{
  "vocab_size": 6795,
  "positions": "rope",
  "init_std_qkv": 0.0304,
  "init_out_by_depth": true,
  "doc_mask": true
}
Each number is 200 + 30 x the weight over its row's rms, rounded and kept within 0 to 999. Layers, rows and columns count from 0. The size before them is the row's rms in percent of the matrix's.

# layer 5 MLP up, 704x256, rms 0.106, rows 430-484, columns 128-255
114,198,157,217,174,271,251,202,187,225,224,175,217,238,170,219,181,193,215,218,175,150,212,220,181,216,198,219,230,167,202,157,186,188,204,184,137,234,219,155,223,222,213,207,156,276,180,209,233,191,175,247,239,178,152,209,214,191,167,210,213,236,170,221,190,147,177,180,248,221,166,226,194,163,205,155,236,157,234,242,194,211,252,240,219,164,228,282,201,205,218,173,228,188,157,219,185,203,239,174,155,185,242,226,175,189,219,218,191,264,207,209,149,199,196,209,224,199,158,166,193,171,205,161,168,191,182,146,212
104,180,194,194,210,166,225,266,179,196,181,158,212,190,127,208,217,171,191,237,221,203,244,186,135,205,143,155,152,247,158,147,212,194,227,235,210,194,247,211,198,172,145,247,224,213,268,205,235,207,174,205,171,179,183,184,189,184,184,172,186,156,145,210,147,181,192,183,188,272,155,203,177,213,191,138,153,196,245,184,260,172,207,205,178,223,211,224,231,194,256,204,170,225,244,215,183,233,135,168,224,188,205,313,187,181,217,201,197,196,231,203,221,224,172,171,171,187,205,148,192,221,241,188,205,176,209,210,148
088,159,230,262,229,222,207,147,209,151,200,185,223,206,216,170,214,205,199,203,255,195,205,192,217,215,169,184,218,193,240,177,191,179,261,231,185,214,154,206,174,177,141,257,227,219,228,170,217,196,237,130,241,137,199,241,250,197,222,246,155,198,141,200,208,240,191,154,186,198,190,223,171,213,198,194,191,199,153,199,167,209,268,213,277,199,195,211,281,169,218,273,179,250,195,182,181,173,248,231,144,245,218,180,224,162,228,220,186,227,192,167,229,211,199,175,192,186,134,181,234,175,221,229,249,205,199,184,271
105,246,237,175,195,200,150,220,213,199,212,181,206,206,156,198,220,161,151,163,221,199,238,204,163,251,193,219,260,197,193,235,204,251,197,183,277,270,207,224,220,190,188,176,209,204,185,200,202,190,208,199,163,178,257,159,152,203,259,218,179,176,218,165,193,209,175,253,229,200,233,197,192,224,176,237,230,219,180,186,171,213,176,140,216,212,184,158,212,166,191,216,170,167,194,257,243,242,210,245,234,209,158,240,183,223,149,188,220,201,225,149,215,231,184,217,186,242,199,219,259,257,181,252,218,258,232,171,186
093,199,205,178,192,189,248,214,229,171,176,199,149,198,227,222,223,242,194,201,250,208,187,204,163,169,208,165,190,236,150,201,233,244,168,149,249,238,195,204,155,204,224,207,180,221,154,152,219,236,218,206,172,210,133,224,214,213,190,198,198,224,217,182,185,164,246,146,221,221,206,213,184,121,168,162,166,233,215,182,257,191,230,236,243,188,190,222,244,228,270,183,178,225,178,243,209,242,200,197,237,169,219,150,217,199,213,191,189,182,163,182,216,172,195,210,220,238,225,198,223,176,194,188,134,209,200,231,211
106,184,166,209,236,195,186,202,151,204,183,222,191,172,243,180,207,194,177,179,155,221,166,183,231,189,195,182,263,223,205,160,227,277,197,137,235,205,236,234,252,171,254,188,199,190,170,249,212,241,185,190,222,190,214,179,165,182,153,174,234,174,228,176,206,150,132,221,240,192,179,222,156,231,195,206,164,164,226,200,170,183,136,259,179,228,228,186,242,155,138,206,221,151,175,231,185,228,190,279,175,187,192,134,192,231,210,249,159,140,233,194,195,254,211,201,186,252,184,176,181,189,229,198,175,187,241,235,170
104,179,235,252,201,192,240,211,249,183,179,176,169,184,205,182,185,170,247,189,204,181,182,187,260,142,177,202,209,152,167,227,144,226,222,191,166,203,179,208,213,108,178,201,172,217,256,199,240,221,165,227,153,282,183,228,182,159,223,180,221,224,173,235,182,185,208,252,213,211,104,206,228,213,259,160,227,183,242,209,203,179,255,192,188,194,229,143,228,160,197,171,135,198,223,191,105,207,177,227,208,168,174,211,223,217,159,219,249,192,195,165,194,212,204,211,177,203,207,212,259,211,240,237,265,195,210,201,152
100,188,161,197,221,226,241,208,239,216,210,196,151,211,184,181,211,147,244,221,203,172,193,237,248,213,227,184,252,199,205,150,222,189,191,213,210,219,139,184,171,193,233,208,222,161,183,249,237,178,237,257,144,256,186,191,206,187,159,241,209,242,198,223,181,242,200,175,197,222,194,172,205,230,181,233,170,257,186,212,225,204,246,193,159,168,190,162,251,212,235,222,168,198,168,226,231,231,212,133,194,164,206,226,175,177,183,137,145,141,202,185,226,195,201,197,159,235,219,190,206,212,163,222,200,171,240,183,204
106,226,178,153,175,233,220,190,233,159,239,196,197,217,196,187,157,172,215,248,203,212,183,213,272,202,159,192,204,232,219,203,119,183,122,224,200,193,196,170,157,174,205,197,203,227,149,167,153,201,228,202,193,196,227,212,245,230,245,211,201,227,219,222,194,179,218,230,206,208,239,198,266,190,218,222,196,128,218,168,215,228,257,182,224,210,252,269,227,216,187,211,211,193,171,200,220,206,219,216,200,183,261,179,114,179,200,227,199,165,182,177,205,182,170,182,217,148,209,157,241,182,196,183,192,230,236,153,238
101,214,203,167,171,218,188,182,228,219,193,176,181,212,221,189,271,196,187,232,202,214,233,256,174,183,172,228,178,216,156,221,188,201,273,203,247,213,186,221,222,216,191,231,223,210,169,193,133,216,199,165,216,190,157,174,195,247,212,251,196,180,183,243,259,231,211,240,202,247,186,202,226,218,179,295,212,257,209,193,185,149,215,179,185,211,224,236,226,180,198,184,150,221,202,167,220,205,216,176,211,172,212,198,144,248,228,225,197,189,188,196,202,172,183,209,145,165,211,210,207,158,200,198,194,141,174,186,228
102,203,175,185,159,255,266,208,247,208,207,179,184,209,212,240,284,184,187,217,215,219,192,190,265,213,169,194,200,190,207,190,221,218,216,203,186,191,216,227,154,192,161,193,225,209,211,235,189,226,171,182,201,165,146,199,137,177,219,298,195,200,173,213,218,226,207,215,188,279,196,169,170,212,151,207,216,186,218,198,227,186,216,146,183,227,208,217,229,181,253,209,176,188,188,157,188,182,214,219,174,244,226,224,167,175,198,204,220,253,167,205,196,207,214,181,287,153,224,193,204,216,214,133,232,201,222,256,211
102,206,244,207,200,198,160,139,161,203,172,175,195,226,213,144,231,241,153,158,194,217,192,249,211,188,200,206,161,228,204,199,206,192,166,201,277,223,145,219,195,203,221,230,257,174,193,196,176,196,249,198,187,192,203,183,229,239,166,225,157,196,215,188,209,153,187,207,219,208,149,211,213,207,225,199,191,246,149,218,222,185,208,219,254,204,216,215,207,186,194,202,243,222,173,236,198,170,196,211,201,190,237,223,237,249,223,187,153,180,179,212,190,141,246,243,223,196,198,177,128,207,214,196,215,239,165,221,161
105,244,208,143,201,214,268,199,218,207,256,250,198,159,196,148,191,232,159,186,218,218,213,182,163,264,188,203,167,269,250,240,214,202,180,228,172,174,183,146,181,180,198,215,202,173,220,219,204,191,142,224,225,174,241,166,156,236,197,148,235,187,165,132,133,197,203,220,203,169,187,137,179,176,179,155,229,220,208,219,258,188,205,198,198,261,205,197,222,264,215,237,249,123,204,173,157,198,195,206,196,231,216,239,225,222,214,165,258,237,154,216,170,183,198,198,201,216,226,190,208,216,214,178,217,179,270,240,193
093,249,162,205,232,209,243,189,199,165,197,181,232,184,136,204,233,108,224,147,171,206,267,216,190,232,214,155,228,200,169,156,188,234,155,199,176,212,186,201,154,179,220,198,190,207,202,203,213,184,232,187,175,132,225,206,194,241,216,174,212,220,235,197,233,155,192,218,192,156,199,173,174,242,169,152,225,203,186,202,194,169,203,204,169,188,228,197,204,223,190,168,193,202,193,192,211,206,194,177,222,236,222,205,193,203,205,240,191,267,177,226,219,260,235,220,228,219,202,191,204,230,157,185,160,249,197,202,151
109,161,193,177,168,215,201,225,248,207,208,194,133,243,167,226,178,174,151,208,193,239,214,256,218,212,211,264,200,264,234,183,199,208,216,188,221,169,220,210,263,197,147,182,190,199,209,195,168,158,220,203,216,234,215,161,240,222,200,208,236,180,228,201,232,203,168,259,168,220,234,226,249,184,195,215,149,166,167,183,199,209,253,197,214,183,172,231,178,197,225,235,217,161,222,197,171,247,187,184,186,191,213,184,149,167,187,149,195,219,187,158,155,196,208,218,192,204,189,232,280,191,213,202,197,188,182,160,241
092,193,230,167,165,186,207,204,236,185,290,191,217,179,203,190,164,192,197,222,211,275,189,193,294,249,211,190,135,249,218,214,242,222,189,228,232,177,212,218,199,190,202,208,203,188,161,140,202,159,230,187,159,213,176,239,236,236,208,180,231,203,219,168,224,226,201,223,206,176,272,201,206,156,160,238,228,199,185,179,194,184,169,183,198,203,181,181,238,216,194,176,186,169,197,193,230,186,160,172,241,205,250,222,200,188,237,176,205,198,240,229,205,265,212,176,247,179,155,231,217,211,184,201,235,271,223,213,242
096,209,251,195,173,194,220,169,215,195,200,209,221,195,185,244,170,204,201,168,245,207,202,199,252,148,228,129,204,215,236,225,264,233,214,221,212,230,196,260,242,250,183,188,232,217,202,205,234,204,164,245,192,221,191,179,150,205,178,222,197,159,160,217,182,219,160,154,174,241,191,231,250,255,167,220,237,188,241,250,142,202,220,236,219,191,169,190,207,123,190,182,208,215,246,188,237,157,224,209,186,241,160,166,178,183,217,200,156,188,166,140,170,189,137,200,186,222,277,195,206,238,250,181,214,213,210,186,200
105,182,197,213,186,257,278,121,202,248,215,200,192,185,213,188,179,211,234,195,225,204,188,175,201,192,229,191,226,247,169,159,160,177,165,171,196,212,151,148,163,225,209,227,228,175,151,148,202,262,210,122,170,221,166,189,180,216,162,241,188,202,170,204,159,194,201,187,222,220,210,160,149,198,250,205,183,155,236,208,235,192,241,190,199,190,205,179,256,232,203,275,181,199,185,196,220,220,237,255,213,235,194,178,221,142,184,160,217,182,212,217,169,213,224,227,200,250,181,161,179,235,185,217,252,245,257,174,218
096,151,289,242,235,217,204,154,163,217,223,211,189,215,261,182,211,198,167,219,235,215,245,159,182,169,208,183,195,207,229,199,139,177,190,162,228,260,223,176,189,163,193,178,193,240,181,181,204,228,217,167,138,204,196,153,167,207,164,168,174,202,223,181,193,260,177,164,160,190,179,211,220,222,259,215,187,265,198,237,209,208,195,209,187,158,237,218,186,257,182,200,215,210,242,111,196,224,192,176,172,194,204,178,207,224,177,219,261,162,176,168,196,189,210,235,154,168,213,237,224,169,213,250,213,200,197,178,224
103,204,212,185,196,190,200,179,200,196,189,178,156,141,239,153,236,108,218,218,217,193,220,227,177,200,185,195,232,215,261,207,156,234,160,168,223,226,191,138,156,176,158,183,179,175,225,207,211,186,234,187,203,193,192,215,143,232,200,189,183,193,200,164,227,194,187,231,193,192,205,166,211,203,182,179,172,208,146,169,267,202,218,203,255,162,200,193,209,205,224,194,178,230,229,186,176,185,186,179,247,190,216,212,194,197,224,196,190,235,203,179,169,206,246,207,174,195,186,190,234,178,198,109,162,244,184,186,210
099,221,199,181,232,232,210,213,140,222,197,231,200,164,153,195,185,237,205,204,148,204,213,217,141,206,192,136,182,298,187,198,225,164,184,183,180,219,208,189,222,230,174,165,178,193,191,203,209,248,180,167,206,176,211,148,147,161,206,219,171,201,231,202,214,195,209,164,201,195,221,134,190,188,213,210,171,146,189,184,178,194,192,191,219,186,183,250,199,212,205,227,224,189,228,209,237,139,197,210,244,232,184,196,219,186,220,195,165,213,219,289,168,190,206,199,181,251,239,185,196,200,164,186,204,188,200,171,214
100,235,155,227,160,213,270,236,188,173,182,183,209,128,207,176,196,209,238,208,204,285,203,162,203,224,199,190,166,215,239,217,207,254,205,212,197,173,186,245,142,195,192,213,187,196,238,200,222,139,246,184,198,155,213,208,224,200,165,192,175,279,159,210,220,195,191,150,184,208,230,221,188,295,221,147,210,194,186,169,208,193,197,157,152,214,180,195,177,205,266,213,165,200,151,259,209,216,200,238,186,229,202,180,202,175,213,209,192,217,208,184,214,267,180,181,213,188,142,241,198,227,181,180,233,242,129,233,208
107,223,184,180,226,251,194,220,181,208,198,189,171,228,192,173,221,235,245,213,133,189,122,194,158,203,192,196,160,196,250,215,270,269,215,165,214,208,202,188,157,192,214,212,278,211,155,226,228,233,151,202,205,212,240,198,154,185,201,184,146,205,191,145,187,183,186,160,205,259,183,226,191,217,211,178,239,193,218,187,202,195,212,197,207,261,163,226,184,189,239,221,215,186,209,210,209,169,164,246,188,173,202,205,173,178,180,167,249,203,256,212,219,221,166,213,160,231,217,197,238,209,179,222,172,191,186,191,210
091,265,221,200,236,173,234,191,219,258,178,224,203,177,203,157,198,216,222,161,168,153,209,185,158,211,191,180,252,205,174,198,259,212,192,187,166,230,227,166,187,196,181,185,198,243,181,217,211,258,168,236,185,173,231,189,187,206,170,205,155,221,224,185,183,186,231,185,204,146,193,190,191,193,219,168,223,209,161,182,199,215,254,201,154,236,221,190,189,212,224,246,206,214,206,205,177,204,195,256,234,233,177,213,306,234,226,193,238,223,277,166,226,214,207,219,267,232,224,255,220,133,144,216,230,253,199,240,130
089,227,218,239,144,208,175,250,182,236,209,185,196,149,194,216,207,244,210,233,182,129,206,261,203,179,208,245,160,255,208,217,158,183,222,214,223,163,203,199,168,182,213,225,163,201,168,199,163,224,207,200,192,201,173,242,243,201,215,194,216,199,122,241,233,195,233,175,223,206,247,175,181,284,169,133,189,218,239,229,229,152,223,225,221,261,289,179,202,177,221,168,155,180,253,194,199,184,216,214,222,162,180,141,232,184,151,161,224,166,214,219,180,167,199,183,202,201,164,219,139,162,166,170,198,178,217,187,203
107,200,190,202,213,210,169,199,171,222,212,199,173,152,167,143,175,214,214,211,276,208,165,200,184,173,217,168,209,272,200,260,134,213,197,154,176,198,235,179,196,168,209,151,192,208,254,203,174,225,180,213,184,196,155,239,175,144,182,222,205,177,229,160,150,213,234,247,158,205,168,248,165,198,226,239,223,174,191,199,172,177,203,184,149,198,187,228,226,140,213,184,202,152,232,260,196,147,212,193,134,211,157,186,191,197,179,192,245,173,182,172,232,228,147,197,222,236,157,253,174,197,215,217,172,194,213,181,201
090,242,260,222,198,182,273,202,166,189,209,201,164,195,193,205,240,192,212,184,196,251,170,221,187,232,224,224,181,219,300,177,214,178,176,185,169,190,235,206,160,205,177,269,210,212,158,185,190,212,219,215,204,159,177,213,237,202,222,183,218,178,172,239,223,188,150,238,205,169,198,196,187,210,193,178,164,192,178,218,269,210,218,223,179,181,218,137,217,209,148,249,157,215,211,219,187,201,205,218,203,246,266,236,208,219,211,217,207,188,226,195,205,194,184,182,199,192,207,190,210,190,214,211,286,179,207,225,150
112,143,192,175,237,200,208,236,217,196,207,212,108,225,191,199,132,164,248,193,201,157,143,222,187,204,225,184,237,146,257,194,204,197,129,238,161,233,177,176,184,159,176,178,228,182,210,179,205,216,188,252,203,239,192,185,184,220,196,193,229,212,183,220,161,172,221,170,201,173,169,165,264,195,183,144,156,213,212,140,208,130,207,167,150,210,189,199,221,213,238,189,224,206,149,161,192,198,219,202,216,228,238,199,162,184,239,181,235,220,170,205,145,188,204,183,189,253,192,197,163,216,197,194,231,236,203,160,245
098,250,170,190,189,144,121,217,159,209,179,178,196,212,185,227,150,205,242,215,207,188,181,151,209,210,159,166,201,173,197,209,234,173,174,177,145,215,186,156,215,193,124,172,163,207,190,206,176,195,183,188,213,185,186,137,160,187,243,183,220,223,209,189,168,163,208,220,182,171,207,190,219,219,229,172,201,159,225,191,237,189,222,244,163,188,187,215,181,258,131,206,190,218,179,196,213,180,218,248,204,209,218,235,247,179,187,162,216,223,142,216,206,181,200,167,215,183,189,188,194,182,195,229,246,227,263,217,149
102,220,206,214,254,226,166,197,143,242,169,194,211,192,185,206,229,241,174,164,280,234,171,195,209,205,169,145,185,191,197,234,236,200,225,140,194,145,241,174,165,246,274,201,182,217,229,195,221,197,173,258,234,180,208,153,159,207,193,186,175,196,176,179,142,216,271,173,207,206,166,256,249,213,197,163,152,183,192,163,232,177,202,180,182,163,217,166,204,182,217,166,262,224,185,154,221,184,175,200,212,190,179,180,218,241,195,227,204,160,235,142,208,206,188,219,197,123,159,260,235,188,244,233,162,225,206,166,242
094,181,244,193,178,190,206,209,169,207,212,177,190,205,162,231,169,198,236,252,181,215,213,228,189,258,166,193,176,146,199,277,227,266,213,183,213,197,186,159,207,190,217,167,203,116,161,199,252,167,213,213,165,209,212,238,194,205,251,178,234,201,156,180,235,180,185,195,222,175,142,152,218,212,168,227,182,199,218,231,226,228,190,181,242,220,221,217,214,258,160,253,184,234,219,162,182,178,221,233,225,156,160,180,219,197,242,219,190,153,202,155,231,179,174,246,176,202,128,219,253,183,172,171,233,164,185,187,270
104,192,147,184,223,192,248,199,178,242,182,181,225,194,242,211,180,230,198,235,136,199,231,200,206,243,197,183,163,238,202,201,207,176,171,228,213,196,140,195,214,233,225,221,187,166,170,216,224,156,146,175,222,189,192,233,171,237,221,216,253,242,237,163,241,171,207,179,211,175,236,145,169,189,214,176,244,208,220,248,157,212,175,133,241,250,237,171,232,221,176,185,185,210,209,197,227,190,166,232,200,215,186,218,245,229,240,179,187,160,253,172,166,221,217,209,185,236,174,230,235,209,221,205,235,217,187,225,188
098,149,202,220,184,204,197,225,235,193,201,169,180,180,238,201,159,224,164,183,203,223,205,196,223,200,236,177,183,218,212,248,228,233,195,156,210,202,226,166,200,183,184,215,231,185,205,167,231,215,145,255,180,162,160,272,182,218,209,225,228,267,154,167,159,195,231,153,167,238,212,190,217,216,232,158,236,206,210,188,218,165,211,177,188,196,208,196,265,131,204,222,183,237,163,211,168,237,185,193,165,141,175,250,208,138,158,163,213,175,225,167,221,166,205,181,199,219,209,182,217,164,212,255,202,191,218,192,210
089,210,190,180,251,184,196,200,152,238,199,226,165,196,198,213,132,213,192,218,198,246,223,157,183,187,238,187,209,179,185,228,204,246,206,241,191,178,152,223,191,201,228,184,193,177,239,241,228,205,246,259,159,192,196,241,208,236,214,236,185,199,198,221,227,127,236,221,242,191,209,226,239,192,182,179,147,221,210,199,200,195,160,257,220,261,198,219,234,160,144,205,221,219,169,180,210,221,267,186,182,200,228,195,211,177,148,218,160,155,188,199,181,182,187,237,235,160,215,253,229,207,183,185,203,209,193,169,206
108,181,228,155,208,253,174,229,267,184,207,172,186,198,189,172,227,148,260,141,237,195,198,245,244,232,183,211,232,256,178,243,181,192,220,235,184,199,219,169,130,212,202,234,232,223,216,239,218,219,198,218,139,159,183,221,127,218,255,163,200,167,176,234,201,196,227,150,150,204,168,215,179,252,218,128,233,212,191,192,230,238,225,233,188,201,229,206,162,181,225,193,235,222,248,210,196,189,211,203,187,174,121,158,225,178,180,227,241,238,174,187,200,248,198,185,183,151,229,196,197,211,176,230,201,193,176,207,209
093,180,211,210,166,209,192,173,202,258,211,173,184,237,209,184,242,189,175,192,196,151,154,203,195,197,200,220,177,283,153,197,219,153,233,167,194,160,213,175,208,200,210,253,175,194,159,202,219,207,162,210,201,232,143,238,207,217,153,222,215,182,192,240,249,195,232,230,181,169,209,195,187,216,277,227,231,184,202,170,232,223,183,199,182,184,194,178,222,187,227,172,195,142,175,201,230,169,181,171,169,228,153,158,189,174,119,177,226,153,187,227,183,198,214,152,241,205,228,197,151,165,182,217,273,131,200,183,240
102,217,167,238,140,191,169,200,183,140,168,215,175,178,211,220,223,116,266,194,203,222,202,137,232,250,171,212,163,196,187,188,213,224,198,197,194,183,218,165,179,216,174,232,213,237,236,188,245,207,188,190,219,187,216,207,159,182,207,192,234,161,184,224,195,170,199,210,184,164,145,251,115,213,191,206,176,212,162,174,243,215,195,279,205,226,176,177,183,173,224,201,183,200,197,78,150,188,155,199,177,186,201,186,208,155,175,215,174,226,184,220,177,210,168,219,210,237,222,179,213,191,254,197,215,221,232,191,217
103,177,193,226,229,223,197,253,256,167,203,223,220,174,112,176,213,172,157,157,201,183,215,185,200,183,202,206,232,178,185,192,151,205,177,208,235,215,242,226,224,234,183,203,200,221,176,265,227,203,119,193,191,238,181,226,179,183,252,186,145,202,286,242,157,238,170,200,264,201,230,229,181,194,192,189,219,179,188,168,232,227,216,235,171,198,176,192,206,244,218,231,227,212,252,201,190,157,199,184,188,202,203,203,247,197,196,219,158,199,202,216,150,205,234,200,185,180,233,222,169,170,173,237,180,243,165,200,206
095,203,175,185,166,212,174,194,186,267,176,191,217,224,182,188,179,156,222,254,247,233,138,197,217,169,232,195,155,175,192,245,155,207,241,203,178,206,225,239,232,227,245,235,169,156,132,235,190,208,224,210,184,207,195,154,227,143,171,181,156,234,107,217,165,202,270,166,201,240,191,232,182,201,200,155,196,233,223,211,231,240,218,164,225,194,212,227,243,194,145,196,195,173,216,227,250,207,190,198,145,205,193,191,213,283,180,187,214,179,192,198,224,162,213,186,179,158,206,241,207,163,202,188,211,198,231,213,200
097,190,186,146,246,208,257,205,186,146,169,209,207,182,215,265,171,138,174,181,190,194,218,187,185,161,180,178,218,157,155,215,178,185,167,211,200,231,207,195,185,164,216,181,212,228,182,205,242,252,230,191,211,189,189,255,246,224,210,203,273,173,200,202,233,157,202,186,215,270,199,244,248,179,236,214,215,193,234,211,166,185,236,156,222,248,211,214,224,193,215,164,218,235,183,130,144,197,221,227,226,203,197,218,191,198,190,187,215,209,175,236,225,215,248,217,174,183,205,201,195,176,198,154,206,177,199,179,206
097,242,171,218,171,182,197,143,202,184,179,203,222,202,181,244,190,228,197,225,208,167,179,155,172,195,164,154,168,158,170,184,179,129,202,225,158,199,160,169,223,241,196,220,212,165,181,205,219,207,182,188,186,221,211,209,175,228,229,216,194,208,210,258,147,201,177,162,161,162,178,249,205,198,207,197,224,187,236,191,196,266,198,211,208,180,217,194,166,172,199,196,182,309,198,223,204,201,180,223,174,223,202,218,216,197,192,264,172,228,191,244,145,179,172,170,188,181,188,171,182,230,199,169,173,197,161,146,208
098,155,200,192,182,218,224,226,184,205,237,181,193,226,203,220,194,156,143,220,249,203,162,238,257,204,205,187,270,236,221,220,198,200,203,160,220,216,263,185,168,188,199,210,220,242,190,222,241,183,214,190,203,230,148,191,272,214,207,210,244,211,216,212,193,211,213,163,148,230,227,204,182,156,172,233,175,251,205,180,146,237,232,217,231,223,201,234,191,171,176,227,206,169,202,227,229,195,220,192,230,231,237,192,191,178,174,199,241,192,161,159,213,238,183,169,153,190,225,264,189,288,221,156,142,230,171,144,243
097,202,217,255,233,210,194,169,179,141,196,207,191,144,203,178,224,201,231,146,223,166,166,179,161,153,234,151,180,204,206,230,117,210,204,186,190,242,214,250,196,175,248,200,227,194,126,200,165,188,225,194,156,208,222,144,266,203,197,147,208,193,198,217,218,161,211,209,199,192,218,196,217,214,211,244,169,184,241,207,167,176,115,198,158,177,215,205,198,162,179,228,148,193,221,180,213,187,195,182,169,175,217,196,247,197,183,194,220,173,176,275,152,218,200,192,259,211,201,223,183,227,202,186,175,209,275,198,217
097,173,148,229,207,191,218,228,164,211,185,214,243,209,194,173,232,211,191,181,209,192,246,253,191,214,182,162,155,176,169,210,193,213,171,208,213,216,246,151,192,226,216,240,185,184,176,191,258,176,170,191,130,186,249,215,148,192,218,197,192,180,206,240,198,183,190,218,163,189,247,195,216,168,153,180,199,172,192,209,193,191,199,189,148,192,213,246,232,213,226,174,170,160,236,233,149,251,191,211,136,186,202,255,211,214,183,179,234,194,206,197,208,211,201,232,198,182,226,186,149,197,252,220,203,198,202,192,197
094,218,190,218,259,227,206,202,185,204,154,217,190,246,231,194,243,186,175,188,200,198,222,193,230,260,195,235,240,170,200,233,245,248,225,137,187,213,142,200,215,150,230,249,220,124,164,225,187,198,221,242,237,206,215,223,171,234,209,186,170,178,238,153,186,185,193,202,259,223,205,192,252,164,203,293,201,251,182,246,172,284,176,189,188,170,214,262,153,183,170,199,259,198,211,213,209,197,189,231,233,196,216,212,175,216,211,152,221,207,192,183,224,166,223,193,200,180,148,194,185,243,200,245,218,164,164,218,205
113,221,163,268,209,188,233,225,199,206,237,186,195,265,179,208,239,185,169,222,189,142,216,209,214,246,205,260,220,246,212,218,181,200,218,189,193,193,181,205,200,233,222,217,176,152,210,228,144,235,208,247,195,180,190,173,221,238,195,206,173,154,111,212,191,207,140,205,215,222,186,196,194,212,180,177,194,247,234,210,235,230,203,226,231,140,218,178,210,234,200,231,199,164,175,183,232,266,208,240,207,184,216,187,207,269,197,124,175,178,215,212,240,167,183,230,214,229,222,217,146,151,153,188,170,216,205,180,205
107,173,185,186,153,207,230,217,175,201,156,223,214,166,225,175,209,215,180,214,166,218,269,181,179,196,176,191,228,253,173,165,197,250,173,193,238,195,163,191,214,193,198,212,229,215,199,235,177,200,204,219,166,192,182,192,209,177,215,229,207,223,200,174,169,160,230,147,211,193,172,200,132,265,228,215,177,232,285,212,187,182,156,193,232,274,180,206,132,189,203,168,160,219,157,176,200,213,200,187,236,197,210,192,224,194,199,205,234,200,189,154,190,249,229,152,177,192,171,191,215,167,205,183,219,183,196,175,178
098,228,202,229,152,237,225,197,219,244,213,133,219,183,167,242,177,207,209,246,201,236,166,212,184,257,213,226,225,171,173,197,168,218,228,210,221,152,256,262,193,210,179,174,199,234,161,222,188,183,222,143,170,229,216,193,203,214,281,202,179,244,170,267,209,169,196,177,184,191,181,228,226,206,175,203,146,232,186,206,146,217,144,171,163,213,206,229,182,198,209,210,187,175,207,204,200,196,209,183,183,175,225,191,145,266,176,224,195,255,179,213,206,197,244,231,207,170,164,176,222,232,150,259,233,213,236,242,188
101,186,215,220,196,173,185,181,248,238,224,174,128,187,151,172,197,202,199,196,171,196,218,218,244,218,207,211,215,191,198,199,240,192,175,171,244,188,218,218,217,124,158,236,193,189,171,180,207,214,225,157,204,250,235,197,147,170,193,156,189,208,186,185,216,202,153,227,169,161,225,236,172,168,171,227,228,193,176,217,184,153,213,204,173,256,183,197,199,196,249,205,195,194,188,210,228,196,186,167,172,204,233,195,263,170,202,150,210,163,237,178,228,174,134,177,222,247,203,212,156,153,212,211,187,173,181,207,230
091,226,207,166,190,144,166,134,214,225,208,195,168,218,125,196,216,171,182,175,198,230,170,117,199,150,206,137,217,205,258,207,212,207,181,210,202,189,139,211,244,238,187,140,141,211,196,183,193,199,203,284,214,218,204,212,174,199,212,193,198,233,202,184,177,202,185,206,177,155,217,211,197,231,149,206,213,144,176,223,210,193,234,214,219,184,204,213,201,221,190,201,174,203,211,191,183,167,152,191,159,250,228,195,186,219,206,137,216,265,200,220,194,213,212,148,220,198,176,238,228,200,207,203,225,234,224,176,185
100,166,163,200,179,222,166,270,207,217,158,210,165,250,176,181,217,198,186,214,177,219,250,257,152,199,225,213,168,253,193,161,232,227,188,182,178,196,238,235,175,207,230,220,208,188,220,114,143,200,192,188,169,194,214,184,176,178,172,211,205,186,172,203,210,222,160,220,237,157,225,223,218,252,195,159,198,234,175,156,202,206,208,202,197,250,195,192,201,147,236,205,230,165,179,262,198,202,177,212,176,195,189,164,208,181,213,148,252,197,186,159,147,205,181,172,215,197,229,191,182,172,245,262,199,231,179,188,151
098,183,178,175,229,212,222,171,237,229,232,240,204,230,192,211,244,206,178,193,210,170,205,217,183,201,247,194,198,190,167,211,192,112,257,172,217,220,233,210,153,229,297,220,222,189,222,180,169,192,198,252,203,238,193,146,240,213,281,185,135,164,178,244,191,171,172,183,197,191,215,258,194,249,238,211,227,195,199,270,200,216,204,217,167,196,194,277,207,185,205,207,247,175,134,149,210,201,206,193,190,188,226,224,213,197,181,201,207,186,191,214,216,155,179,215,166,257,195,168,234,258,194,235,256,175,163,189,242
094,194,207,221,237,201,199,176,183,247,203,199,219,198,242,203,280,197,167,227,233,205,223,178,206,170,228,201,183,204,257,231,200,246,187,201,192,184,213,183,213,212,182,148,198,205,238,198,173,225,226,183,190,221,198,192,232,234,210,223,257,161,185,237,190,227,252,172,180,168,197,194,183,173,200,221,208,162,161,182,237,175,136,296,211,236,183,244,193,166,205,209,214,258,192,170,196,198,202,170,159,197,252,217,222,157,187,250,178,237,114,163,219,243,177,194,185,212,184,182,190,211,262,195,162,174,183,188,237
111,207,212,254,145,216,215,181,207,151,232,215,243,144,128,261,206,201,152,161,228,191,208,212,187,214,216,204,203,230,205,146,205,248,231,163,237,181,199,219,191,211,184,136,234,221,181,221,253,207,158,233,203,200,205,161,208,215,234,208,199,216,203,155,208,190,197,193,185,202,181,182,202,219,195,204,186,206,157,179,153,260,199,171,199,169,207,225,213,215,218,157,185,153,172,188,196,274,200,180,198,191,208,208,174,210,164,238,191,188,204,187,212,149,223,231,191,197,169,209,286,151,160,172,140,257,190,201,278
109,202,206,179,224,194,219,204,212,240,209,170,210,258,201,224,180,145,201,210,215,227,179,190,237,235,189,172,155,221,155,218,176,208,235,231,269,205,208,151,223,228,190,199,134,184,188,164,144,206,166,205,224,192,187,190,196,236,178,138,186,226,194,207,155,158,210,204,196,186,178,202,270,228,192,172,221,204,192,215,196,191,194,200,226,193,238,148,208,244,131,162,174,225,190,246,269,229,172,220,196,173,151,187,178,186,145,178,155,189,193,205,178,179,97,176,224,197,192,185,200,215,180,190,202,153,186,206,230